{
  "n_head": 2,
  "activation": "squared_relu",
  "norm_eps": 1e-06,
  "qk_norm": true,
  "attn_scale": 0.153,
  "bias": "none",
  "init_std_qkv": 0.0335,
  "init_std_o": 0.041,
  "optimizer": "muon",
  "lr_head": 0.00819,
  "warmup_steps": 75,
  "decay_shape": "linear",
  "final_lr_fraction": 0.0,
  "doc_mask": true,
  "dataset": "wikipedia_en"
}
Each number is 200 + 30 x the weight over its row's rms, rounded and kept within 0 to 999. Layers, rows and columns count from 0. The size before them is the row's rms in percent of the matrix's.

# layer 4 attention key, 128x192, rms 0.165, rows 0-127, columns 96-127
088,224,197,252,223,238,184,138,177,193,214,188,190,194,254,245,149,162,209,237,138,182,208,243,201,179,215,182,147,175,187,159,254
117,256,178,238,204,230,210,172,195,194,195,223,189,198,182,187,176,215,212,194,152,169,186,235,225,223,231,245,225,220,190,176,175
093,180,223,181,236,209,192,202,212,198,250,198,171,158,220,214,185,182,202,198,209,235,190,225,161,207,157,206,172,235,208,219,223
083,215,194,250,245,255,168,144,235,153,255,201,196,165,213,156,248,205,197,239,194,167,192,254,187,206,247,230,198,207,192,170,190
086,170,173,184,185,176,209,193,235,188,182,198,204,214,201,210,179,154,162,194,226,199,212,221,206,150,187,228,190,155,187,201,249
099,212,208,271,219,226,173,139,184,171,224,200,203,234,204,195,174,179,196,223,200,170,253,269,193,205,231,239,210,184,228,216,202
101,230,144,247,275,234,162,122,199,165,244,219,168,183,196,199,208,164,207,190,214,224,187,237,205,201,201,159,213,170,178,196,183
112,247,196,163,218,198,210,185,175,184,203,199,211,244,209,220,217,243,226,204,121,202,210,203,212,188,216,234,196,191,223,187,179
111,182,191,259,205,237,177,177,239,210,219,178,198,136,221,211,164,181,198,240,171,189,170,225,197,244,246,237,214,239,174,201,232
089,233,203,181,183,236,204,215,150,175,194,183,231,158,178,207,190,186,186,216,208,225,228,202,164,209,168,199,191,150,177,214,242
108,230,184,256,247,224,150,174,214,170,241,211,186,179,222,144,179,245,202,234,178,210,165,201,212,214,232,170,211,192,171,227,215
093,193,185,206,202,170,184,215,178,227,249,213,237,160,180,208,201,168,225,190,268,291,219,176,233,212,165,166,226,201,196,161,195
073,178,200,131,167,180,193,223,201,150,165,223,166,292,253,208,257,228,220,189,180,235,203,163,184,187,185,190,192,181,162,200,160
094,177,163,157,174,162,241,298,188,182,172,188,193,225,216,189,189,138,217,170,207,196,189,173,194,185,191,142,191,244,185,181,182
091,165,169,216,171,179,227,230,180,227,225,200,212,182,189,209,178,184,221,218,187,194,175,204,217,160,153,207,111,144,232,272,206
119,250,182,264,258,246,186,158,238,204,233,209,196,167,216,230,186,196,181,232,137,190,212,232,206,206,243,196,185,188,217,216,215
095,207,210,226,236,214,174,181,265,184,223,219,128,167,208,182,238,186,219,265,162,196,183,221,183,187,201,229,162,223,219,198,173
095,183,186,222,187,172,208,226,200,211,203,208,225,217,137,247,235,153,214,171,230,175,185,182,242,187,168,195,193,135,199,196,175
117,206,178,139,151,157,254,234,224,205,198,210,168,264,184,176,235,193,200,232,267,212,157,189,189,216,161,183,229,185,186,257,211
082,195,213,157,174,237,224,195,188,161,200,187,209,177,187,201,204,169,165,236,186,182,210,177,151,151,190,213,215,231,183,231,214
109,189,164,219,215,228,157,184,210,210,183,175,174,123,228,189,258,191,253,210,180,197,224,221,185,205,237,200,211,232,233,118,231
091,270,148,213,179,180,192,237,187,208,233,202,234,173,181,227,162,212,233,208,198,172,149,178,233,193,226,228,152,205,234,232,200
085,167,241,155,193,201,204,201,193,227,217,151,177,187,174,189,176,149,228,186,202,198,183,171,186,234,125,181,227,215,216,245,260
118,178,226,261,250,253,160,147,201,201,222,192,170,173,205,176,233,233,205,207,179,176,190,216,194,194,239,221,194,188,231,221,200
096,165,195,227,229,197,148,228,254,176,262,214,227,217,204,164,169,207,187,168,181,141,197,197,181,193,234,217,192,168,213,226,198
103,170,198,112,176,224,243,174,209,180,220,167,233,233,264,167,144,251,170,202,213,247,193,172,189,188,177,224,182,175,167,239,200
096,276,197,164,197,196,187,244,196,195,211,245,188,203,211,241,164,180,226,215,216,211,199,191,249,166,203,177,229,186,167,159,237
099,185,221,148,208,199,253,256,207,174,210,200,141,173,205,210,215,193,223,117,221,206,115,185,224,203,178,214,150,221,262,192,183
101,207,196,185,172,193,176,210,211,259,218,228,210,234,159,247,221,244,254,203,168,233,178,199,134,218,183,214,160,193,244,202,218
113,167,179,199,175,165,200,228,202,220,184,251,243,152,216,220,197,222,184,190,248,219,225,147,269,154,203,199,218,178,132,165,225
092,186,229,272,229,210,177,233,203,213,232,198,214,170,164,193,180,209,206,220,208,249,173,199,185,235,187,217,177,174,188,207,250
109,169,205,182,174,173,202,214,184,163,257,209,214,239,228,214,193,199,179,236,220,160,220,242,236,188,251,209,215,203,160,195,248
078,194,210,220,214,163,176,215,206,212,178,224,174,221,183,214,208,215,214,208,206,259,202,135,230,187,151,222,195,189,250,203,180
081,196,233,207,218,193,237,207,235,212,200,203,217,213,212,219,169,209,170,157,198,167,193,142,193,220,187,210,200,218,178,206,208
076,159,198,230,155,193,139,199,234,201,224,174,199,206,211,182,212,207,166,216,178,220,258,196,225,215,264,216,220,184,182,170,192
075,205,218,158,209,217,210,221,198,194,219,212,208,160,220,196,188,177,224,144,162,175,223,188,205,173,174,184,183,169,201,194,230
079,268,173,227,139,206,166,217,142,183,202,208,155,268,208,237,200,219,206,188,177,182,191,190,245,212,160,254,181,170,208,190,176
070,166,207,163,175,259,177,257,145,203,152,191,198,213,176,181,188,139,245,160,174,154,247,204,253,207,173,182,204,144,230,205,213
076,208,235,175,221,169,211,196,178,204,215,204,225,188,154,253,246,138,202,228,195,225,146,222,182,225,191,213,210,161,190,211,198
086,227,188,179,184,195,200,188,201,213,159,217,227,214,248,242,188,221,148,202,163,194,207,165,154,173,162,218,145,190,165,157,155
091,180,213,210,178,198,206,209,161,197,234,263,239,171,229,193,148,170,165,200,255,210,193,212,182,164,170,242,232,225,207,198,177
080,196,196,159,211,242,218,161,212,226,208,243,219,216,222,144,229,206,207,215,291,159,192,269,172,269,219,230,194,239,168,236,176
075,182,218,247,185,219,180,238,197,162,181,173,239,219,211,179,202,230,201,251,161,220,196,176,249,170,151,136,207,239,151,193,140
083,202,194,206,188,199,227,196,224,166,161,230,261,185,200,195,168,226,179,180,230,212,235,222,251,246,194,203,170,151,215,245,159
079,184,231,235,151,150,216,178,262,164,199,199,199,195,241,254,193,202,200,192,201,177,186,139,129,181,155,174,217,256,219,168,213
081,211,146,183,223,157,167,278,223,164,217,172,179,194,190,171,206,189,178,210,218,194,143,233,230,193,178,225,122,202,227,194,233
076,188,202,194,189,233,216,228,252,193,195,167,173,212,229,149,190,197,161,211,161,207,215,205,188,172,189,198,203,235,189,189,175
080,191,194,205,203,171,261,217,192,280,216,237,229,185,185,189,260,232,185,170,156,153,140,172,180,180,225,266,198,204,231,285,226
083,218,207,206,202,233,143,191,219,212,160,213,198,169,231,187,208,186,241,246,191,185,220,164,198,204,209,199,170,263,205,198,203
077,182,128,172,178,187,196,227,245,214,183,193,241,231,162,201,198,206,208,251,241,209,172,200,171,253,184,196,257,211,213,220,243
084,134,238,204,205,155,212,221,143,231,212,176,199,192,203,207,189,153,168,225,204,183,204,247,218,249,183,200,162,163,225,189,240
082,175,186,201,188,206,192,141,244,283,237,163,182,179,193,198,222,238,185,209,234,227,194,203,267,214,188,209,211,230,219,186,205
081,213,185,154,168,175,161,184,184,212,125,195,210,166,185,209,220,236,220,118,220,206,128,247,227,192,170,242,206,189,169,214,241
084,195,185,226,166,200,226,216,158,182,201,193,181,250,171,245,163,177,207,139,259,231,141,226,188,261,194,130,171,193,232,133,257
083,147,243,212,174,172,220,193,199,189,176,202,232,229,216,228,177,160,194,157,187,208,226,227,217,236,286,173,212,243,232,170,240
081,249,176,240,207,258,260,161,175,247,143,217,192,201,177,121,206,205,215,234,210,192,203,188,162,224,218,132,198,154,211,221,208
077,243,243,231,226,222,146,217,213,193,205,197,207,201,251,159,231,213,192,180,173,231,138,246,198,182,249,160,207,220,224,206,201
076,147,199,193,231,188,129,177,169,176,144,227,188,171,199,221,165,265,198,240,231,200,226,208,198,227,165,258,189,173,199,139,171
083,198,229,191,197,210,170,213,219,202,266,239,222,227,216,213,169,160,168,202,188,217,135,198,155,170,225,229,151,194,207,163,164
076,158,191,145,211,113,240,228,219,246,240,213,205,191,218,227,208,228,197,165,196,209,200,200,151,239,192,244,224,213,166,257,154
075,168,197,171,231,201,156,192,186,170,228,165,167,223,193,180,229,178,201,221,259,197,193,169,190,215,200,187,238,258,127,195,200
076,224,207,205,218,183,228,220,184,120,192,210,219,201,181,166,193,188,156,194,199,219,204,101,211,219,220,200,166,212,216,175,239
081,181,240,233,214,114,245,135,201,226,210,209,191,251,193,189,197,234,207,185,221,256,193,208,185,214,222,172,189,234,168,176,237
075,227,202,239,239,227,170,143,192,226,190,214,225,169,150,196,229,191,216,160,166,228,224,210,214,226,151,228,180,182,200,227,164
071,173,178,207,232,244,183,206,191,263,193,137,202,239,165,210,218,153,208,202,159,179,160,237,212,193,176,204,168,218,215,219,207
073,157,194,178,190,236,212,218,186,156,188,271,193,181,215,172,201,224,170,183,246,213,171,185,211,264,157,199,239,259,179,242,251
060,177,185,245,269,182,214,176,184,212,197,178,243,212,211,259,175,182,186,200,203,187,202,224,194,208,205,231,182,188,190,207,135
071,220,180,218,214,239,223,169,194,228,214,152,171,230,209,213,205,146,194,214,148,191,178,219,180,249,189,226,170,174,197,185,191
056,252,218,171,159,256,153,199,203,160,217,177,215,138,173,210,167,165,172,164,182,171,154,183,257,251,172,212,165,185,201,198,260
074,228,199,148,156,195,192,228,255,207,175,241,212,191,152,180,228,246,196,170,191,211,192,191,290,210,189,157,219,174,210,186,210
064,184,187,150,202,154,198,212,239,179,162,263,192,142,218,219,198,229,181,231,156,201,170,167,178,168,194,174,222,191,194,172,153
059,195,182,194,226,158,177,196,144,253,196,168,222,300,197,191,209,236,251,199,180,179,208,230,180,185,251,204,219,149,192,251,195
076,266,197,243,156,168,220,240,214,148,171,240,211,223,177,141,176,191,191,218,195,149,198,215,202,170,227,212,186,208,203,184,176
079,180,203,178,228,238,202,192,263,223,178,170,186,239,177,222,196,236,210,196,106,175,196,159,212,184,157,171,192,193,195,181,180
072,203,144,187,201,219,202,218,252,169,215,193,213,162,218,195,173,186,178,201,184,224,200,180,210,191,204,196,208,197,203,159,219
056,158,203,206,189,195,151,206,217,216,202,164,193,148,147,246,223,239,228,168,193,202,153,205,195,197,209,174,212,238,161,221,183
083,199,216,236,195,215,192,209,160,184,264,156,179,138,194,204,186,212,241,188,227,229,151,217,181,240,220,239,203,170,204,233,179
080,231,207,247,181,136,155,203,178,207,231,229,211,203,191,186,217,203,223,171,229,175,165,199,284,187,189,239,186,259,249,176,146
076,216,233,231,191,226,199,192,188,253,241,208,205,243,130,186,215,196,196,205,189,171,208,217,205,234,178,169,214,172,172,214,218
076,219,242,223,191,186,209,216,204,194,213,196,203,185,199,152,224,126,171,215,244,152,199,262,179,193,208,233,161,173,217,222,186
065,178,185,183,187,203,253,158,181,206,184,199,232,188,253,165,170,145,189,198,188,140,222,174,155,162,188,146,150,210,176,195,240
069,191,251,168,228,237,141,219,159,197,203,171,227,177,142,210,229,213,213,233,210,214,212,205,192,224,248,220,220,199,129,226,226
082,216,177,195,223,243,142,189,182,239,183,219,191,224,214,160,211,230,223,143,186,233,205,211,181,217,185,215,191,196,223,196,202
085,208,192,172,229,216,200,197,203,175,172,233,240,190,198,149,187,199,153,202,239,148,143,159,212,214,197,145,199,165,127,192,216
076,240,192,172,177,230,216,190,120,223,264,212,195,210,160,190,230,197,178,188,191,207,167,226,163,234,143,167,165,173,138,193,195
089,183,221,184,199,212,220,231,174,170,251,223,159,195,175,182,255,225,227,210,222,172,229,164,200,169,224,232,214,199,224,278,205
095,196,224,252,193,176,170,217,184,213,214,231,205,111,192,254,173,273,198,183,171,214,181,290,127,228,206,248,208,198,209,211,174
093,202,257,189,216,227,136,182,195,183,189,205,177,181,174,117,245,219,231,201,175,193,199,230,182,266,165,190,166,182,185,143,162
104,236,177,191,247,222,224,195,170,222,172,228,196,233,203,229,184,272,213,196,194,224,207,196,220,225,193,186,213,182,173,246,204
093,238,211,162,225,258,204,224,191,185,193,185,225,209,260,136,205,180,189,229,203,228,195,221,219,190,210,158,156,176,157,185,238
109,221,161,225,231,213,193,221,253,208,223,159,246,185,202,173,223,170,226,218,228,213,224,238,135,191,198,225,167,160,221,214,151
113,193,230,198,163,237,200,190,163,190,201,258,212,146,162,159,170,282,221,197,227,217,226,177,217,187,172,192,228,204,202,155,192
114,178,173,177,229,216,194,210,233,165,188,166,180,191,287,200,243,178,161,216,229,254,227,156,223,201,217,200,169,229,217,204,246
151,206,136,246,252,197,195,183,164,196,212,175,232,194,206,215,191,171,141,199,213,233,196,250,179,193,193,194,190,231,209,242,190
118,247,197,199,203,247,169,188,187,200,178,226,194,171,243,162,215,213,188,239,185,227,208,209,188,187,182,220,186,241,180,173,222
116,206,172,232,190,198,200,228,258,122,221,227,196,224,241,251,218,234,206,181,207,236,227,190,196,164,251,207,179,199,279,261,188
138,235,241,233,234,202,206,217,193,201,183,215,152,143,203,234,203,211,189,173,208,238,210,174,213,179,178,189,178,211,191,156,221
113,213,222,153,214,187,159,158,213,202,141,205,173,162,161,160,206,201,217,174,183,204,211,185,195,182,242,229,229,191,265,244,184
116,179,235,254,186,190,264,229,152,251,173,202,275,230,190,214,178,198,170,180,205,163,252,229,152,185,208,203,213,163,213,229,163
122,226,254,163,218,194,199,171,216,216,194,194,229,200,191,224,138,194,211,274,219,154,171,178,211,232,210,211,213,212,146,157,167
125,253,191,238,179,194,214,178,165,275,175,183,207,259,229,207,198,198,159,218,240,222,182,201,212,172,203,192,221,175,198,246,169
129,154,252,226,249,180,238,220,194,188,214,195,195,170,148,219,311,180,212,158,207,207,197,195,211,201,190,191,198,232,197,147,185
132,216,206,225,185,204,193,225,215,195,235,206,184,183,219,147,110,180,229,206,187,228,252,183,190,223,218,173,230,173,198,214,219
136,165,207,160,153,190,195,226,211,155,176,237,190,207,244,232,161,175,141,223,173,179,237,157,177,154,211,258,203,235,152,182,220
134,162,208,207,172,252,184,229,223,159,227,195,203,208,172,189,254,220,220,203,221,141,227,182,194,230,210,191,239,210,188,206,194
126,191,201,247,176,177,203,120,198,232,237,190,193,241,186,230,175,200,198,199,184,134,177,152,199,213,202,232,197,258,171,222,179
130,151,169,184,226,210,171,167,173,251,163,247,233,217,225,175,184,208,162,181,151,216,184,183,198,167,182,251,214,165,176,195,161
127,206,179,224,179,233,166,189,206,193,215,203,179,241,188,151,193,242,187,169,178,216,226,211,239,172,176,135,207,239,241,221,227
121,197,233,186,178,176,202,195,134,190,192,210,143,203,256,221,181,231,227,187,216,148,261,187,216,217,223,242,132,204,192,208,153
123,158,161,189,187,240,202,217,250,131,195,240,189,192,183,183,197,146,168,166,180,242,217,231,186,213,172,201,195,248,176,213,146
131,190,171,222,236,191,211,228,180,168,193,214,244,217,204,213,197,187,165,183,196,262,220,190,205,200,172,190,168,196,158,230,218
118,167,226,217,185,221,212,201,174,180,230,199,211,221,238,211,243,257,184,205,230,194,212,237,201,255,216,220,193,195,180,199,179
134,137,214,195,207,152,238,230,195,265,209,224,197,175,162,193,199,226,190,225,242,210,224,240,209,224,225,255,234,160,236,266,113
134,178,193,238,213,157,223,208,213,158,179,268,210,196,198,195,218,249,174,155,177,145,173,199,161,184,203,147,210,267,247,201,216
132,205,176,186,148,209,225,171,198,179,210,216,209,174,212,199,228,247,190,204,178,162,194,265,175,186,191,163,212,236,195,171,127
124,206,169,208,221,222,192,209,213,180,207,251,212,171,131,172,228,191,197,197,171,197,210,170,227,245,150,229,282,192,189,171,257
126,237,206,219,247,134,201,227,206,186,236,193,240,269,208,263,208,199,222,229,153,257,169,262,215,234,237,172,159,179,206,215,229
129,180,119,234,227,172,216,228,195,156,270,211,156,174,215,239,182,195,157,253,208,207,144,188,216,172,249,187,204,205,244,162,207
121,200,167,223,216,209,258,185,237,195,181,194,199,198,260,196,210,192,163,168,166,188,186,172,160,170,234,217,225,217,212,181,187
125,171,226,194,242,226,151,223,166,221,165,241,159,230,159,192,147,215,173,231,158,208,142,200,236,193,252,193,201,189,200,197,255
127,235,183,208,191,189,187,246,192,205,163,215,217,228,162,161,149,214,223,228,214,154,149,225,137,253,169,217,160,227,189,170,187
131,195,160,178,248,186,160,172,227,184,135,207,173,174,191,212,161,212,222,244,195,237,203,125,159,230,194,209,196,170,195,227,172
128,188,200,171,255,212,192,177,241,198,174,230,171,205,216,146,170,172,213,180,209,253,191,227,202,193,229,200,173,178,254,205,205
135,139,182,215,173,164,184,157,216,205,173,160,144,228,175,161,170,273,208,203,228,177,223,187,168,195,182,214,260,186,187,220,206
122,208,201,224,223,199,217,172,212,192,179,252,228,213,219,202,172,192,179,248,214,243,199,228,189,223,187,186,188,219,237,204,172
121,237,140,211,158,172,193,201,129,220,217,209,184,200,263,171,219,176,197,152,219,184,179,225,207,221,198,202,179,175,236,160,169
138,147,251,195,128,167,235,204,244,184,169,239,223,219,231,209,166,216,201,186,148,159,191,200,117,178,213,184,225,183,221,202,200
126,226,234,174,193,229,173,250,207,189,224,230,185,236,249,179,192,169,201,165,202,250,185,190,219,202,142,201,196,211,194,194,131